Weights of a small transformer language model: rotary positions, untied embeddings.
Each number is 500 + 50 x the weight over its row's rms, rounded and kept within 0 to 999. Layers, rows and columns count from 0. Numbers have three digits each. The size before them is the row's rms in percent of the matrix's.

# k: layer 3 attention key, 128x128, rms 0.2, rows 91-127, columns 0-127
# q: layer 3 attention query, 128x128, rms 0.193, rows 92-127, columns 0-127
# v: layer 3 attention value, 128x128, rms 0.215, rows 64-79, columns 0-127
# o: layer 3 attention output (transposed), 128x128, rms 0.203, rows 64-79, columns 0-127
k91 103:550439464579417544511546442531500492512460426562507547490494460590526479466487500379528459477387488422486595452573461411489505499479478471411462487520468511524516522461515419575435407468443603570521599516488553498498441492542482520436480616540417474525583441524549557528575570491469422564477465589484477526500471523528467440474453457440525521488528409469562518504424550524454509533537
q92 106:462493538545500463529491523532497398495538431414532416571492468495509520568520447430441416519553551594499481530462519488446533554479428470479430582541504586471544528507434556475499556445452527472452514468531569449466416562528493527540575473566540454451478502514492551416623477520553652495493497498499512518412411479485525450442557482549378478511531492579568524528475429491455480394538
k92 103:441400414495339594550493577489455523466443484484526465460449485406500588449512515404518566478504511502518478446480564491555378518476450486631460511465455570464560538557556567548560500457476504463526491482546492526492581543480473489535471505521530464487556487485511502384476546508493533537488595479464471456483431510495517379443472532446439602459494614532541550485508482536475439484477
q93 111:541330462428513532489604499369510535525557505495531424520452506525558463489488508451482454546488520546505516510507489460515493470537545448430476527486520577412487557512505503576492563520317485446507447481493549578490538555507414464444463490436506606453395510515498509547433475432457526525459512488572538471502609534526489429419471530519514436477600463529489482403521468517541471536508
k93 107:487481487520446467578357562533492420500547470449485557457482482450407481513436570584376613476522513479578450494527582469579435494532478511530454471486481482470573586499507512478518433556573497512497522481554627405466491429504514474427441534493450507548477548579531491492470596547509483465474449431429371563525515477496499522574549451534544549470515491483504475529579543447538505461451
q94 105:456429468473640438498439487440446494474585549466486539527409485458503476519480480482621481441506559470532557571616464527539575519471453484423440504528448468435494383527479562437507498559583469524484457459484539533516453473474483544487469493475525596469524546570569531510532443470478527508570513405534473554494493543442487602533492611494507441508500537591528525485445632554433449486476
k94 100:469532512441529565512490456528423541574495510556482538457446489495406513561500477430524464521454519489562442491475441505536551535452437580419608535479562472563516562599484434522453549482486549476387512415482518466497469617538499477501499515596474582461464422564533506494457532508559457580464552468446468491565637415524521431463578540524479545509532419509537475542497549546523558514383
q95 105:477561555562588512525556443497531534538470514473404535560576503473490553475463516528446429582444502417540436533489453492450414489410482512590493574537545494475501500500392564438530494506413494494507590519485445508579414541428507524550564531512601520460411573452601567438458535490428522578435531552577452545502546460465575582517503498538458482538461429463525470493497493526438507580519
k95 101:530518459524534522577578589472539572521552511473467470536553567501484469526514393489482449496575508552491500510412480496441394385495548549535487503526479454502503464583457474528412409461558499492559494512443525428361557492554488485518421502502431462474551536484450439409532554447460485565464541552520416482459500490544497469427495489514494549514509455478512589483453408417439485432351
q96 090:514440514518455556579503517485422562545469452449511469411540592429523607436512484529530481437464454547459524522522524524509544477501658575503547425477516539455480470544564605549507501513584493486470421511537508479498508483534543531565402516489446425454475486553521522528410445507491515520597436512416451496409468554496555499529449649490608511546459517506559535528487506474422433545532
k96 089:521515590459449447470491589509509476513453509467445502529464503514398483534569508402520471620536539481504482486566489481454476577512502572471536471564476357475494487517381564485449511574499505559568512518502486432485593448630539533459552520491523417504502511374606467598485502487424457432536406462527565500531414526572495483505508539512490545509481463491549484521531429515439499411498
q97 099:423486449617525548520503518582535485500533372432464504531408472579452538523461478538469571496522557577562484561569534500457500474516467530551594532416565580447559418403581489480511524446541454581547576488536448522449558456544462523469486478520402518538482496514477547531440570533463513461510555486472619453533442546417528442516482538431477515412553469467498532520448465478402477458508
k97 099:521488562513404568559483519497442541476514577587472486491641554589581533601459530482452518526481493411462487439558550498506527482482575538671455519436426521449524530564508475498513510512519506476538615526475482456491545494460559448570489488532544507489464543521524549440482434479489571494536530528430574622471414534434498567484468492510505559553412406446481494470522463468571474477537
q98 100:496475506545461572474510520427426525522626470513383512432525487488555593590562466426504395522487469501476535504447473465485548497459536512447535592475542574452543388494521496591536508395483505505429497535559519507451540427424460509479544572447528464497431528427546475513507495532526524545554519513545447478464570529468597440505453576502477459409486575510412460596459454416562493503452
k98 098:463480541481488436522521504626504493457608432464582488504428402427479484496569531427520506520523517524504556506529595413511533478483505537479469507479439444476592533517475483472537494439478440571511427584557555526465454588487440448521457486488490528552495419497473417533585532553590568426551510533527476530535445460469453497521509541464468608473449644430544450491504602527508439577547
q99 104:583504463488416524449513481499516567586481432483611467538557555539522462450505435446589529524523585555465533458520509492490466454502456538500618467479554480460492592463422575490401489513480525487497427480419470503571450518547556523481455515530642606501528503497538432501439497561402511516598412457506413488495451425559461511490483504418456541585528482533443451484538545424485525458485
k99 091:506481472533536405505426410572489607537389505477511555521558477608436517481493489421471447543572532482545487546441475546489576392434469554398485433523497449424455537514467484493512529429556557544526394496485524508588499466520507557456614526542520485533565473476568445480421563541435511461483468512481510487489541570463475450514500531449503525578438488523494397481431585494388473481486
q100 085:523471509601495487483575456488489542501552552638478455443543538448586492450524527549520545455457463555448538460527514397483539467469602513511507460471450522430614505451562483425453478407543483429528473480495371607499477577457524546419421551489543478466531566513566505492541516541461526494567544503456472507474505520465472503439524431425363522556497448427519550472463562527525482480412
k100 102:556435495453537513493581569479499511495530437557553561441480489536492535568516549445540462611482471458346500391517484474506492506504438455567438451527536530470501608457427464454528503459485494495502601452505600452442500521561500433608528459526517422483542439442519404491507493473461426494485494451438477454493385554497501503544456526559493584469446428448510476509585438460595563531489
q101 083:478444506482449593554542623466559524403497560498549511489452416529482485566452471496487498487537512582428486515503518516440416529551531556480476462606441443522509561523477482389486519459519499461446429506524555535499452514476426482583471483513527551487552444463426407505558508555476466492429542497566470529493543526603545430509622554484411445530479493444443536527616548477478449571603
k101 095:441489506519531448506510556576566442491458470516516637458418555475554524618432587534518476612540457470447577534550556473529525462512567494424513437489522484567528495531559419499504465528437399563485447481495472597496486449496504561499482567394447429469524411553489472573539497510446544549494572484463433423504494470467504480517485519411423625473592530552479465446496519509505481502549
q102 097:593389557509519533476511521537479486469535477528521512550470473518526552569478640512549439529476559400448478494465412592477451452506514418514620556502485547457521562475503496538504524585446560503473470460446485447434552466445399580522424557493586535425522519500530414557456457573485487484467524559551596497525485494481524483472505616520521433473435470440444514523526543530384552556492
k102 097:441449503437487515508473482553495451475482454514460515505531523403441456484583379499429450520429495540529461389552465471411524540595478517592478515533494515584535566443508537558445511495541463482427553437489566512537569470455482492409498498424491585475482450418486524454630547510490497508464442540544437480542563503423433518459517522449522462495432452490468384588486554536592414544474
q103 104:510412507456578460398533573509507498566516532413524470548500552454485436462508553440418498541497439475520539500479532472553528518587528507552521479555471451496530536508486405442572545445499462447543521624405464479604464549466504571507425527494554487519604512541454415584504540461557604479549550502471477511528557515518572436507488481456378498501477492516587598565509498570564563463555
k103 103:517522546522513450501517565418478485583542556503586487449474562500579582484523460467512594542477445525420497540448528454435458424447501507452461490693500506529563570425472575492496495576482546487429507530473487479451565559486581497460511492483588529497433517547509501551432507539467455534507459419477512517487551472638578525495542547457458524488492636461524510536487475464553598491422
q104 096:595487542457562570537481563607557474523521446359405439485550460617479493543479535563533455455536582474554572585506514482536597478574548514550493534480507488471522476512453503508562588464499514541496524563552499491477527534513583504540529456505582412513575545492568422476560529489486462472536461446493642504499542509470453455479516434606453537448466458532419559501453556522536534464454
k104 104:523484555523458553563513536500470464612381507557583460513585508546529496452549434656486525475457444520497467470478543461467477548521556463481544369505471383502527460543510499588475602545401531461497557515562475441493518562420444469420502483501520540519512456448579583516458579551519510459418532435567514506498519555506481537509589499413427479562495548452539518550466507473528489500559
q105 107:528546408543531536501454369531613563565507442493457428486450466586540510460532481543597488507593480576457503513504440475469442526496460530487487527542483405469500496515497546434471471505471500502490508515446557500540478527581541524608451474503512522444517481541466449574434403510549530484552497512571553522598534515473519513411535444460394630474478450601554487585525478402479492468418
k105 116:547525484472532388588426462456441541556460549548455485494528403457432490517407587456529523520478522595527435543481430467505510445384521506507533474496531478563531434513445391478476472520543555431460455557610442527397554531476560500437485504481478519550478483532625479498416513422556572471458528482590539485474414534451443541565536464454483514532535500529485618479536522480542490513452
q106 100:468499486483495554478506615534544485468399466446533402498475424542508464473489452550470575468509506540511459522517576441572486528494563489414371571522531518550559492499511523486477473575391460459590510472463535421504491419506433482401524469629520392528476580520566589449493574482580466442480541484459504554502430548479492482481496546587524554466489413538525492502587508499488576522555
k106 106:438558488492473532555498488463543488570544660525461547488512555512594629521530589527490487494438554449536480480516550505575497545606418479512479615498559510476478583457529460600536556567598554491486484512495462525489507458473470496516457470469442463552426598506571432493502588470431467480542620560552488512400477466456506494454559487477466480480488487524540562457512489504574450466417
q107 106:550492480451439420579507572484504579498501501492475418496440553539450512535460463597583447546492494495495583439498512528509405448572483500510456481492586422611528498518537576537516471693443482511537598514537586430498546471467414548572484446520566590522541502549580541491534456536553444462531457503515447435472489529495461440481509526384489502478549527509511508450513447570519537468540
k107 100:513562555448525519510460409589547476496488598483492436504490518454462550517553501495375472479485496534478529570530439568498504519419527518543454480553477543639598458514593403529439483412523445567454522557530481540413529522539468526392467478417560579492474540469550455463499499576487487458475478563501502438493548437512588457423508424561559453411481532508561524414487450496503485517574
q108 106:442566466501529494368466467429520463463532556491550460510537540444472529407483442601456479446543456403378463427462470545493478487428462484424513498459429548496604608527492474562583471478446554456509502491526439473577502466437449578535479473493487509561469407553461536387480480424541450502450495540431471554541434459468479523490415540490568536544531482489512378539469467539530490459508
k108 097:480552475527494564489502468521453553459572459440549430526398558453505444551524530436482506536539624492500495579508541472441519508464487504523449567472571480461583468453498517517522509501541457488498467555531531471440508443551473454491589531562557482571528492444550511439476579428459460539424533424588479479531608463589550517491406544491504575531509626491394422571469546552564504612548
q109 107:522462521411417515527499514453486491475501580572502434532484477480507601562576542474546516471511491483565625525566575475469502402522547514502489417468465518428536617499461522381488533489474528485491521441553442464372490454431392443443428415501512477469513454504464558429496430454487506454548539526506471526537589484462491538463461554488551477482599529455522439447618446571506526458481
k109 102:442511439412558448566458518561486452420540475427540449509513615462552427471551520549466483434477409587529526532502474482495464552466570507551426552528491515506437531572500424471498515520507490482461526428500486466591472601467529481453452496424573488658537491541568504525599456524531458472486543458444460576484491473561573461595514407418509492529537487570483433508465515535577469554449
q110 110:553488514561426500490468500485465505380474532521523522477438518525517505522526488484539572531475434488503492528506501538482517578511504436530474445566501505447494596490415498575467484647361521496506472530559446509552389502452475488534453545584476468553516508412579522544497570593572363533541489557472470510423556476458385494412513474513523493493461464478398478602543453523413478524515
k110 113:538509506405434556526447480437451525434420420468547555524537474559631453497471529530507493536514424480456393387506505481504488458444477458565528525485522479523533556527566488494467526502588498378419541502499476480522544515484486483493489546532527417466533401354513455416454515578507435461445457519452549629525549498509480546485468461517502413469570462554511497551442507458518484616464
q111 106:527431428467452476518555454464548487507490580487499545485424481463511462595546505499589511509471462608542545523475463490498477465429493425484531465393448608567504520557484483470440447518541430516533559492548533508518498533483470420463483460504654563574476556519519433492530382468502564565467458465472569453442565484563579485494511415476512519506366518400501514518445521439547595519456
k111 098:529495474578538484576564560504520430488539535513470555466511466549452482442513412553460543430517465535453493351472537532483510509435470545472506509481497578487445460529600445500504555438546543553576421568609546570542511415487520455467546474423361494532540448570383506524437463502628440556439497473483506460479564480538523476557448476561522470489553520514548522515579474559532544531532
q112 106:460550475480401435467465404491521546548479507510460458427473458491475493529463515523487633566435478529597550556623525517502512550504624468608489427507481448523418489492436527607551584516470382522491437514497471528530455506556455418532496402517529447431474501580397526524540479490514468537516481509495570532511516410456525495446454526493514511518453427467530528538547424514617485481513
k112 118:575515538590542482475405474454499567487513522446513550428481510538515484461419499627520580470562522505526475544481480526586568471462441467485507456505572403519548415533569485565464587454530495464467474513496414511430504436530553445398537513528396486576452574498457492549518474435447511490478574454459543536490436482366413515516434485466597471472484488485572476512595462432477461502449
q113 108:473571498487416453530510462513394443483498488477495488534535545469536501445530540451572539532497510575565401501502485406454528520465492470504468543452573552426565437570523568487480466476537487583474476535548437489492468381472409441511545458553545517487506529498504476494424504489573542612500470324505559534479513513488491458519540476452442472476438475437608541421423447579507391550445
k113 104:431562504564526566465468583510519571491515536485468573511528470486522502459517557402602503458490482524579485379477485512610426497507536522438423581484546520483458497559567436483443563474471479551459564555538568428439514581539580383478413489537541442498544532507516441496424482480477472401479436531516526488389442503453552436459510532490497475492457558519458408421523422501511568505444
q114 106:428599594428513467470525460538532441573544467524391482484384568534506433442426486530500469487498516525460531430523617483472502510442414574532478515454462470572555575449445510429444512516441514451565584456486503531523423535497526532488512495455485441636460586490547437505491526505452467575499562557509451529544543618440488477525581529483439470491574580468500491452514543493561476523442
k114 104:548458511536494464492515507500480563498471479512527498504495591406484399515504514588399455520536443570345484571433472508501491488509539388528411538463523547523626624497556399466605445455464475510467494548430542495561489500478457540548515565491470424479454455523462449440450515559612528530497460565508487521467545505488523474484438451546456500454511439431420517454433495538564433514477
q115 100:461602489447431500480476478491500554475483447494423522432486493347497526502593442530493555541517495550525490490447431525460513483418494500482541510524441443506588477536474497467612487441587462514560492538514541532576517472607533464493576440451484473443489398465512528448597400511430545518489489533505519470392589442430382596548465532516506488453494486390525528472497445468485554547492
k115 102:498480585543480527449504488526525544423451520524512484533509516540395446525517553387579493467545478473417563521580554461588460447527516546463518503444560456471449482542510531430414534465517450626456482555464457437465565521507589553555485433478470436466585532516472567525557581511498483493416563503561640447463593559483481497461555429557388538497504456489577551498476480464496541529496
q116 112:573477543500468391477410530553582520599394518554400517541516548485610497464597482450533536454466448460556549479508468482465459402512516478486410532449500587469493496520470487410576503441511480417482493484497499468503441506525471504595510501554542429561460500508557518549526506481583511440541500459520461493426481516490405469565404498469431460559403502568462511394573436520479440490447
k116 108:629512400552492537555593520500423404513513524559473429477486530468462586476520490511563489413500517621441447501417542470523448487468572465493448538484430529577540562487610573480487496465422506482477486407465502431471436476565509514512528450574500488545433531467495542545478440497387523437421490473535553486482478494573532484491504478504442438477518499437551603513514520472416502616440
q117 113:546501533555493460535580458557502497517506471502449479398450577492479483548510463503529526433524505512502467479583484413497463504596536422455485628458449470539508449498602469465494500500572464517463439491517489497531519434398466563451468532360455459495545536562553485440569615449439446456483523568469544549508467514463557507411542534554410511542532542505572608553466540536554604454553
k117 104:497488563437606497527425578564397480431535592482538487515511427524546467492574560503455532552365489414457519435455554441381543519483483505391480463526454493555472491453434549400488445573483501511487510468565499556579544567503481501518553463564483480503473597517469438430564522531471493507521484504410524519452597494486426515516457487495440423493474468504555488433493410536515503595459
q118 098:525571479449560579431402491496528555390508551453543519420432525534512560500364536482505591527481524377531515435493459493457543506413440507533386513444557573522466486430552432506472480540503477507550528539530522467502453498465499573467428432529493535419451505499570482488541495511484482498493451593487429433528502536563540447498493370532444446462495541554410488491471458420539485572573
k118 098:555478382405455511533506494443518543537599524549530511528591564425524465444449531486491499547506387506527516507514540530495511587432593563519477511514556448510589521515469523491518573496488513510392448555451453505589508486510363495459493510497507420408446499473515492579504446482586547481505490550478425525477610539566451438470469388547495572489559509459521454572571462420509529465544
q119 105:453529481566561498526545599430559490535409525418479478522549491472536483509543513426433518510480586538484457512546537463468512467551499507513474467442503416487486457554503570438491390559393516448519556524463476578446597369480545542567541428499548459596488516459455549393511449522454478377461511503524564522425564440495587448464455472555487480476566547503530513434443554475512422496473
k119 107:495477510514568529570415481415441493486523469534531493592523507462584611450570455554603513546489530502496485493512504445479444472445494546551417527436531569411534489422503570518395513497538551484450489496516528466486418512490485557552479508511500462447501512521483468398500540492556521521345530502472367602545438580496507560490547559591464540529455510532536420403474482525589454467498
q120 106:470455566478532480525523540514502568569531480487449446565446442422495418492480395498547558532469494503532629392543484564460450473511491533552455496504475513546377574550525527504575543471498550478434521502483529492510603461435471486459421497529561396460517456479462566513410432525482523396436561509400431472482447472503443550512393490475472425491457503451496571439538548493403517447484
k120 112:544494493570518511495482456619417437421561495638607493525369537408426470472533489504543454489523503428505535578524443482457489510516368609496505614557473473456509492435562492521548511438536531523541546466561441539489512554498449511510461520457592473549517470519464551571471487487515528503484490527459449532566531542560525531452520449483434431433560491539564599550496539411533477518504
q121 113:484672496559463513540464448435482445521524554455506447490603511434468456509488510469490461445467543541430508400542550513485514504486543529488451595480410525470542436497520422341484489610461418504446561542522516524546477607530512439484532509434518485530470413591482499540461438416555433469532491491437439442486513548586545427502513528493481520469570497474557473536495466462476532539419
k121 114:364413536541462474581471529491434524491490469439535590585487455463458534448529513467553424589523474568455502522426539436487466475402593478468485431481527436542474552517544473466467470550510520373471397513548483563544540566508485453459443442513533571464499503543528501549546530536492507495461367443503559441493511527604442478484425460558537471410509539422493495479421542568547541508509
q122 105:493605545513574545523555493522527514480501490498515504516507579503537421492453454508497476472579414600438446522497513505434586419557499513554577455498457474511514487475434556548517560580538390459484495371545452455473529519456490575576474468439534564509478443620540461516507416503549604436565422459525428472543518463431533468533484565492538567470442552499444414537588535477551474554501
k122 101:505490483535544487516465552513523468480440467537438488524430532537500519435572485449463491434508489563545578548468552535456558615451492584413552517487569510555653486520514552436545426473516397513553411544558513401454430415432514601456482522434442530540408522412539467529486465532567477502470501471493549479514490493455407468444457543469409478423503530505447454459441530547499464489419
q123 103:496499491508459489467539495530427522496429529543471467519405472577433463521558525468473424403431510443588494472433565564471451545450517538510615457403493410628375534493463538452526509499502530466519411456491606499552473434522485534442453476556489618518471467529519559538505579490493489614470477536472524526457520485433542493556451420506514573544522433572488476574572448481497446490498
k123 100:532514540409563471472508457449469472532501486508516541461507611457391537551501439503462563491545461468504436448474498530538478494512494441495504447412450426544569331467519485487606505549510550515491519476455527519406490431471601416513502535515564483551426470421465451456461495484504512587528578493491462571476615575510497498606559594507503475498449499485525587511542513616435509454509
q124 111:465475490546526489494510545482431503518459532441560423447469575522596466451436544507499409512505529490569484460461485522462386416540513423561468406542517456491483488547427538446521546528507481435570524494543520417443500483483471581545423569478468493464468464477529519488594535525537509591518562500468530454503454481540439518524516423399489508335537417414598555571462471487581572437489
k124 106:548504541476437485552543427470489402454617398515522521500478476436479532556484486502478457495530540462512567498433511491528508454446497425534505481442514553548639421431553491518525506443503469560504511549447534452541492572539538535400509479338533440549486499481510441408502536494494493558519397513527453467579494443512490465476484533463577486525521515569622479584480350556509505471461
q125 102:517374503558493431514464353460506443518473514523515483543467514505503435531465449605450509545513466548517496539503460491529469487497496500473553550475557589482521427548551420524489564523617443508528481546461500544463385469475454490438457547493486479523537576524432528546477508515563634474459488536601511597541566503464450545490425459441449579459496623529437442443554478540519510399499
k125 095:566514496440550465502533538525551465417681414505433472413443437598511514489470470522532571508458504551490503490527468497532516545530503465567553508507464481428524505527509473540417482487441488552541588447452475564483508412561461521492516521542450449543513489539522493570478491523480413387582435582403523410473478545477444464587469571472491563493488503443355460504432486489465525536441
q126 108:518428526369510478518434478472437584555523571552451400489439464468496538543518572501416516498535471597562375591441428507609534445475482491523501508461494531406512484459511523518542445533605462528438479588494391495540531470531545596411493529450516472523480442535538395478490448507569480447466536477499522459602480545558557478574448486500456450519513418550529496511516522481531457519489
k126 096:577511615524561491525507567430422551506482471519569457577598509613545516515465502469441511573419535497528509513517546468576452506504485492455500528551508561473493540470582438431546480492470586608471494525425500444441538485497490442481481407505539629460508497450529579551517525433487516477463447436486500474499520505469447586482577457484482530552592562459508389542510486530530632453414
q127 113:485452459547524494498538468349507476489508455481576502502505497501437541483510525539526472500534486559522536597543483562450546495451425642588576454425559446406449471516461464464603490546475494503549414526522422507553523632476529545554469475490411550481581407542543470561488512507475531454465534496435535519514504556538540381560479495496414460565450482425515527443601520539509495470522
k127 107:560465523519437440512540595516494540534443467551514496512473524565435517460521576519444504576498416506549471507541472510577504453494538587559526499590560479472608512555556551516458440450463471599559498512423518577438482545503511481496507525505435453557469513558567546533506413532516544528413411486502581627537435472526464589442558587526535489544477559632468424527447531532450467509560
v64 087:599500524510524540487457501521494507538572498494399558535481576579504534620457414521517523482537487419502433517520449516483568502538484479582498505394505489546517483498576497383444473444475534513617446597541585491594535546479481518504428481501439527508498519434428524514529521468452495524472477314447470479543476458514445463464482481479467401528444499537423416516492434453476558531423
o64 083:490476477436573539471522519515497442539513557484450535443432514542543432497495483433509415576460520402512479509576479501504516602480417546480465494490420471455494397571455493543570631471470411511491564550554593462552519403505437501523550504531556441430528471473546524595498426555530440464465477512381508516505430488566377493507457495462507565559473481510463451493529504535460463397421
v65 098:505526598540563523473513402457423447601546514562549557497586546450432613623490529468495473563494548497429526470522501528483480478595407558497520482515507504431560549455414443496464467504431491492406511468443562485496428512536450494517505533477567457386541506444438484484562518470401505552540496488527521456494465583485520599557514503559466518578557468501474513580442520501568574480581
o65 094:486451450483485423454569497486577606592416540518452460545481460485521555470526577516485519568443566441505565473526527459550505517517599538545498436449437535473556477476491495428506526527471451505511449476548465409509480503575534358553510438541484491466589637483524514486490445490425436586516510491481544562494444389474511520452529546490532498549550576576567415506526479546416554586470
v66 099:511478417460490452500457490568563536548469502514527520481504529440564599485553479498469552432452431533431594487450463470618469603590516513618444545499553582562417496572558489503484617520560576506524475544546454520456509508528551541479485476510521464493496506548514497455468590519520450586474533516516459550547475548473510540408459572513432473530478453559465450583564398607453489482577
o66 085:540505492473482467487495503531577468387551493533578517584460491471474481576480527497437485431476457482414435406494518636554524609540570466457448512564374491495520611469484467511525555514518476506463558501543528470474542538466545614493525503464498538494478549433555500477431516562563449451511427497487521394581492454470489509493408556466495377431512584474506548546580449569499509460468
v67 098:540411480449520429514393528404552536542514436518467462505443534501504522512543526505451583426473453500517500477423643476434509570588506463455523521607542511542533528419451456518518499563518511470575523525478417545576521560432544520578546561454472385574422523497599526413473479486485502573533517398456513496465496508433505417500518475479464499493582476532617489446512518500560513548484
o67 094:542503502491472483414510545583442449460474543548473535483458542528465536509494492477580527494520447559548437370456582494500496535445463492411503628526461553496480485514473516578530473542552562492464469521446471465547482583435514440568516471516452500445432468440478428463634499550584442533501578424575492432557469400357444486444503474491576526480482538563462551426454536484553483471459
v68 101:516431525485412493451501502538520471452476437487408492502438500491534390535366462397494471518527520541536576466595486571578494513502526477476443503504482499469447501480476492535555474491551430546512486446421517640506557503497526399469536520449588477370467512498497566495454403586439555457398478536501499497474493523511462554454492457624577519434475569494537579527504467514510404510481
o68 095:414442505491480501598538435552454585508489582541504551572457509503541558425539548550463583494476547508522456431520406496451532517465430457549415533500532513550489447535610559511458544555604442440541493497459549422531513385406473596512452528498558581564458521558528448590466569519572489447522501494487500527443563522455560485530531468433496502500546568547575513432580536462531519534477
v69 097:520527505467476502484465478531538555537462360445470494461510537478620496530467483507453475514552444619464561543506463514568542464455585429482519475442513504323456406524541403414434462515557616489561571476420479555501487522486439520538486521566534441516472419581561468505426588468486526510560543456446547510580450539494479498480547453540452539521486544515571456473500483453516484482439
o69 095:459525496459470508466475447512449378418495455510517506484501526483531605514576488464421567498502470495504391506478516447428470385423528434428515494575493438555563533532485583500473582498412499494421603432530576484539514551485506530531437560551598566524530503407542468526520504532548470468453460509625604565488446468517460471526483522462514433550487508486535566560556538553519578511426
v70 092:513509533498399518603508590500567602549456491490564509511485588565523475503489434554488540501570467476526467494595418583530508610448497439462551511554447526436478579544467466419475585568476481453468518468479484577524571480487463518541544488514520488530442547595434502556548527568505516515450503371453534421486490536470529471490633532572557467515446470438463467513377480493561469497523
o70 089:493474531555407520500528557501550504545569529547486552529470528562488481591479480545557563555636367587561492482586480490509496523404471461454528469443507485452508494551441483501516581555470481584483524585557491541570536550502520518564452549474535502546552506483462457490546556535484429502439639503408572596499551537620557501540457478429560523539551510515561528534566441545531501467496
v71 102:487496478554474482488428562514585464511570490517509521402510515494492507494458419455419440476561443395525431482479482503491579502474501466410492516545468412533570580472485381447501499539528529500683512524530531513505489494472451448475483484574468491456460495445512503463443594512606592483514464449434395516455497591538569543581481590499434553495503579428467518528529511496533436433519
o71 107:476499490479474497513532437477564488412544609534485451443480432421496516473508522396478532502486421541507529433489536493434455417523332507548476625515540528434600534619567503552497588420536487489486492487537454545510511436562539446491577561468478502476513499440474484542577530455545506437540549612503495494521476476598435470446379523445464531507510463460518461469454441526498521544467
v72 093:435549498547448525533366519517505450519570549490485590535533428644533447523445448493580492505437478566563562557542531542515447506522520557592496553466563589496578466523577385452570476526531529521510530497465505472478583477513491489415520485506482476475528494551526541459429468503556476560550462495482499469424504534429486542459387513430456437576525556546513470465466431444570384450461
o72 086:446631478443540557657531501453563448438433464464519524518491523476592487436503425502530476546483528501505496490517527467388544526541507529520436496513399440584485581512439531474575481554519504483484520453495458491542592518476544567572517548490442523494460459505450532507436540417456488378567494495494446507542583512488454417402508483529577554434510476537556473452501586560462519401452
v73 096:441409492478485478424533544514495581486495468471469608476445528422468584649574532472610430585503555548563523453567504525529523448487548574485562528442547506436466534519589555536499496510512522486419481519550546500523463485455550392507511543485419491446525538400422452516465504487481463531498545498535409473593446604488551528493476491541470549569434459558572503422500516511499485562436
o73 090:438455529517451417507497493480505594472412411531533512537392544459562589444556528558475480549541540457437432414561469435563500494473561500585547469548535483474446495488496467577526517503489475521482553474444492500510542371513465579534543402475544561445559584476551546494442374521520501468479460531485512469571535470467509540494541331483554472537408438571558490476483533490505468510458
v74 105:617408422541511495525502531486534531532419533469469441505579509515491521481548421574583609444427468486496530518523514403508595411516446554530413430448573593494482446530507457486499522511535480532524536401469639527495551517429577465580436479483499540551491559471595517476533463525430514483516501607514541490421498474513489493509486406536453527458472503423465520503428537526586547513475
o74 102:471473557533550497507552498536376546457495416538629488485479494536511381491493537530494466466502598463505506524520548510362467638510543522448449518505582408525405418541581501495505534501484548562534417510636566510491482583461505521559449496551495428515470577511482610505605514500471489494517522509592441415491459479494497479484492553458534461496493511515524567538517568505517563510507
v75 096:452478487419478397496466489522507434542582435537479565504502539555475470547471539506514463528611465534458498544464471483512487512442449483459483504461530485612376536535433511483522429526419493453438502496522510522521584509447570523585539468473423538524508426511426413514548499519480395536437506447518428520452432456482533446485454446617436457398498576443433569442494485549572411422531
o75 097:556460430429546558442497507463464574537442490494519414525423435327589474510434475523578544575503442582606492508467572490507554613454458559470538511526556511513501494530544478565454441513548411556592491466407508506503504458516492466448545542522483532516506539495487418564467447540511477387444531522525527511470497509493547534430532528374515477526482535467469557531488437588548496459440
v76 100:442440540612480467459470500471502591412513513472475503491531435525462507555491632546546499586490424406592520583479468531517563406533567584509537562559542512460461530547469531447501504508464486493427490517531539486503563528470575472523441469482491499556489457566476516559465452568514517560497555487487373471502480516595455451476591520523434611549561439517551535391451502538548532566433
o76 097:446568642517484411498496516422439527548419420582441509544476471445584485416530446500451486558517495516513553460423464443533489635485480438524553514506475458552425487432495541520500467491529544511461498555496492510458441527515525511521492473544455510533484491444534519455509450429609509553530520629476443533592480526573497508573473361458550531536440446484521558577502453558481503409435
v77 095:532583497544565487449564508426407488457561427388526553446537519553425518528436475473553452606540431542383469447549529524518546531569515538571485483473516471470523475515484507545580524487388455479552517475525514481546438458512454523594568502574546593462440534368535548515440519396444477503522565578507485486468488455462555486473515508427505463474497564544479406558473508528548465579502
o77 090:507405511411416566570439463559596524498509424477474482500521450510553488468499545570459460607433559510557523494491441519462432486591399504563505404466506479507428455539451355528583522443523521516495468575469487516516496518521520486564500465525609560520556464549569482579578450496439518514491400414583520456559511476556452578455543541533548572512458520439477504500507494473502552554501
v78 103:489497461476512498500515504517488500560503524470478442447448461526536432538479547552552444513543383399454499474488579437526539502481525617507515472462569453426526439526451503448570467461491527559479511441534588474490465538567509452524449496476555396491508467526399512524566392566506462528510597512499500500591503511480486529527464515394443591575455513531461457623481566374478537455627
o78 096:510468551537497469512504501447374420518444536511480541569497481573557493391483562442420437547505488512498534533527481571529514423493521527666473415486451481519423555432473479489484448534467560500497531500513438429512493512530567464520518556459570508443488676454482483457482404491476456492433503543536494544588460528540559562511482595493408552511514391509503566412472524500522465530491
v79 100:536498582508479516538525513465426451538518539628502465587559397462359519560528475374520508539528429535472463469477548494504488574407456509575455492518548545555553441529568483447495522454449474588553481495585519593538505443483534555482561530447492527634493491512523436354462540525435542545445470544547574505465495482485464495524593437531527464469516539526528509490487506449492531427512
o79 102:502504493471489497491443540546483513604547530431502596459511572515501497532477536468548568461554443502507505491585572416529467612572448512600509382525469553509494489619450597444432492494528545576482445562471481466469468513461511493451591450481583395481471473548517499449523538461523547430528524503610452525414459540447502408440544608458558480496554537486414539509537539504467483528457